config = dict(
    d_mlp=832,
    vocab_size=16384,
    norm='rmsnorm',
    init_std_down=0.0,
    lr=0.00429,
    lr_head=0.00895,
    batch_tokens=131072,
)
Each number is 500 + 25 x the weight over its row's rms, rounded and kept within 0 to 999. Layers, rows and columns count from 0. Numbers have three digits each. The size before them is the row's rms in percent of the matrix's.

# layer 5 attention output, 320x320, rms 0.132, rows 147-163, columns 0-159
088:475518487521473509530496518495502475492504466513528508472500499493492516498496475518497498507480531501500553497482456483495469505505474482504470466506475513547503504559507516461520525516502514547523508502487494502594520497551516516508521488490496537462437511533480495494491493452525515501480500488510486520519500482530482473515509492553506541488494496504539512503487480497542513537503464521472500516511485453538529495531530503515491492493511498450492487444482475504459468474471523
092:509521555513492485490521461511508488498488493479455440491504504444516487507508536511505547522486483476490517486492532484511472465533480493470505518505525479483485457511514496475514502547483481482499465480524558502495542506495525500506513483513540481525538526474493488509520516489456485516504496501492462502488481487504477499491471509494487488504493488512538480480473463491485518477486498505516461471500477499493451549458503470517515452498482493482495544481473498504514512479486517
092:495498498446509488509532520509516502533474470485505468513539489506501520476521516514506496513481491519509482504489517485483483481504487492506493492506516501466475476503521537505488486508501549495534457498485511486492495494460534480549514523505483414495498504512502482441488543518519452481533475504512517516482483457462499465540480463509511439521512508525483458511539506548476441496500548495502534483529511525507493511506544463466478477545498516525505510514476499521481442530553461
100:513493509479525512486500537476513539490530531540537482490515519511513493507505506487511499468491564511492482482501536458518508496506497482551515485509509469496498504495523489539515483488513482452489550504506505499514490484495485522500494455502524438444514528552509548512474474474510510497515516449527460514487533511503499529456500541520509501505567478495468518480519526451491476461466513531528524453487519526514511529437482534484491507448510490504485492517442453507528518487498499
094:483510472489466477499500488518498470485496469457497490525501468504505525519501529487498497513470499477504515521461455486510507483496481483503501515513470484489493441486450513495508486505469504534507519510479543501522510477501545525543519490486549442507511505477455499486467489504494489515462515476468468482474491512528469455441490499506519460536516489510522542561526524502458478545509467505498504493499525479515521497489512487471481508483508500461511558511468486520523515451506493
103:465501496504487528547476523498528495521499551480548486513505509499521522473497489528477532491524516524525510505493504538475502496521525509486496451498528512489463502492492501492503500502528494513528485561480459491540497494448480483530485509463528476502468497494479472512532487552440499496490514476478475494529506525499475519519479491484479482510517503519488533521467450476508563496554480486484443532507455467506485514522472473501530510506509523525524500523512541510507494527512475
104:527505472471558439502516507476453490484491507508479483502467497484442489498498490508483511544476470490467515511497505556499495533488500475500479494511487561504501498461539480499510485521470490457514571465491494488518471488550482509515490539540519480477489526519531470509489493486521478489575494475495513503516465520455439508499527476437516466448507478496475482502487448560488509539538495489510539528487513492504513478522514507539493506536522505495471545520508511513488514510502515
103:506510465514501474461491538494498502476489519520506513513484483481513507489502495522482519508518497508485479494520493500531463491517492507518521488497485516496499506465511527496519509511490480483500531492519499503497449480473511540479523484507464515509560574495483544502504457505495465512501456461475474539453516534531476495485464509515489523511468473457521519503422574476494505464530491541487493449475556527515521551471509508526483517489529437441465485490474492494522439475517511
093:468527499547479532490478476524528490505479468490499531518517494487518527467477478513508500527551525470499501464495519515487479551463504472511500500544479509520482482486514498502514476527481492522475480481482473485500510489489479482513526529449479536523522529545514488492499502464486485483509494495507509489498481500477489531519498489460525493504490484438484490507467492501493492463550463538516514528546507494518518468540506488503483529432488510459458484481522495509524532513500506
101:491479492452533481499485526484520492518548502527470537474485470527507460518489519502476491487461492506491524473482488540459494491452477487486447503479506533522515460497479479472541526549486469472511538520483481502507509555514544518536507493493507536515485495514540485492471513480514537509498485499508522529501459520461508475503468508513511480478459464511473474515472496481478478516478486488498476546517532522491527444521547443522476511489482475502501479483524538491495486479520521
103:516503489463530485493526466491512499527494506474515524516523433497505515511495498496514453518491512493538520520469477525505528474497487470512510507480499479494471478490515511499514519548463527527492533508507527504488505518496478536503485510484450516503551545486476466532513523492518498486454487492517474484475479503483505532510509480477539507488484454443531470525454464461487515496471508509474511488481496507525520502510480502506481515501458527483507494522480512527495495476513485
097:536470508545441523495489492501502515454498487543473524457454534480513505517521476457477520513543541526496480501522486498468502527559497514549490513501535480510539477512499491479492508497514487473487487527542527507497550490521466501494483472499490528526488512455553509517533507510522470482542488523508507487507493475520462525521534493507529504494518497473542459488501484520540488518530498523500506474499502488490516489497506497479514497523483504490463524486508487536486465486510539
103:468493478488506507542508520533497497516515470496477478485502519514528497470488454489481458494497512496501523503483494524531472516492464487474522525517542466499519497493484518513511520511520505547522500509498503458519523464503524549530482511506519439521428498427520524506508467510513559512461481529477487503518531481499480522465487524493476477505494510482524477491502471505486503462479443516511463477519465425442525498512475458494504458473517515537482539520477531526510537499475517
096:505522538508475491458529521533514503501499483519506467513481476485498498497481523521501483489484528505508526445499497486491483490481506500505504495488488493506487516532481503511478525512501514509506466507536532560478483502506513543541486495498543431499511539463451518474500462501461494544480536561504530516495516529522487557442463515508512523545490532511528521467512531530467510447458515508519504493473489511508463528448505494502496476468511478451480512508484478485501484514520500
089:491469535406517481501484497507499491498534460552513500488510461527524506541467532519499519473460507577494504484511510496518444529463470498514481494526479544494486522490480526502497495500511497512537456512519528497496471494446491517476499495486504528475515500484543467520502499517455486507519490535472479517499501537534510506476513515456469482458540475533491503557466532524533506505491512486508510480500478514472497512543507517536479473482501489510485434474507508495494513485526517
093:498492506500482534500492497458501539479472475528561496481539456488488497472545525468512509522496522492496514497492481497533511529512488486503520489498493481477515521549536505501495493495489521527510471478466476490520490563513488528546518494465472505491515476525502499506474501494469523552465475589513486464486486475459536499500493533520515537525521502476464519440568495479481446511454486526513502493543513503470498502529498519485523506519513512512522470494513481488529520518465487
082:495529459508531534550508498526482448482516494488522461475538494506502493486481479540514508485464486478467547534475430504512511522526498520522484503558529511468514472484521519504524497530500520512473555475491493457505497500492513482529501500501471510500527478470526485463536490479475468514510508533490472476559491505524528475528501486531527487477486524553473486490513473467544561517466497529513479480489519481476477493504520486479509494468516489505452492495497468504515517503528471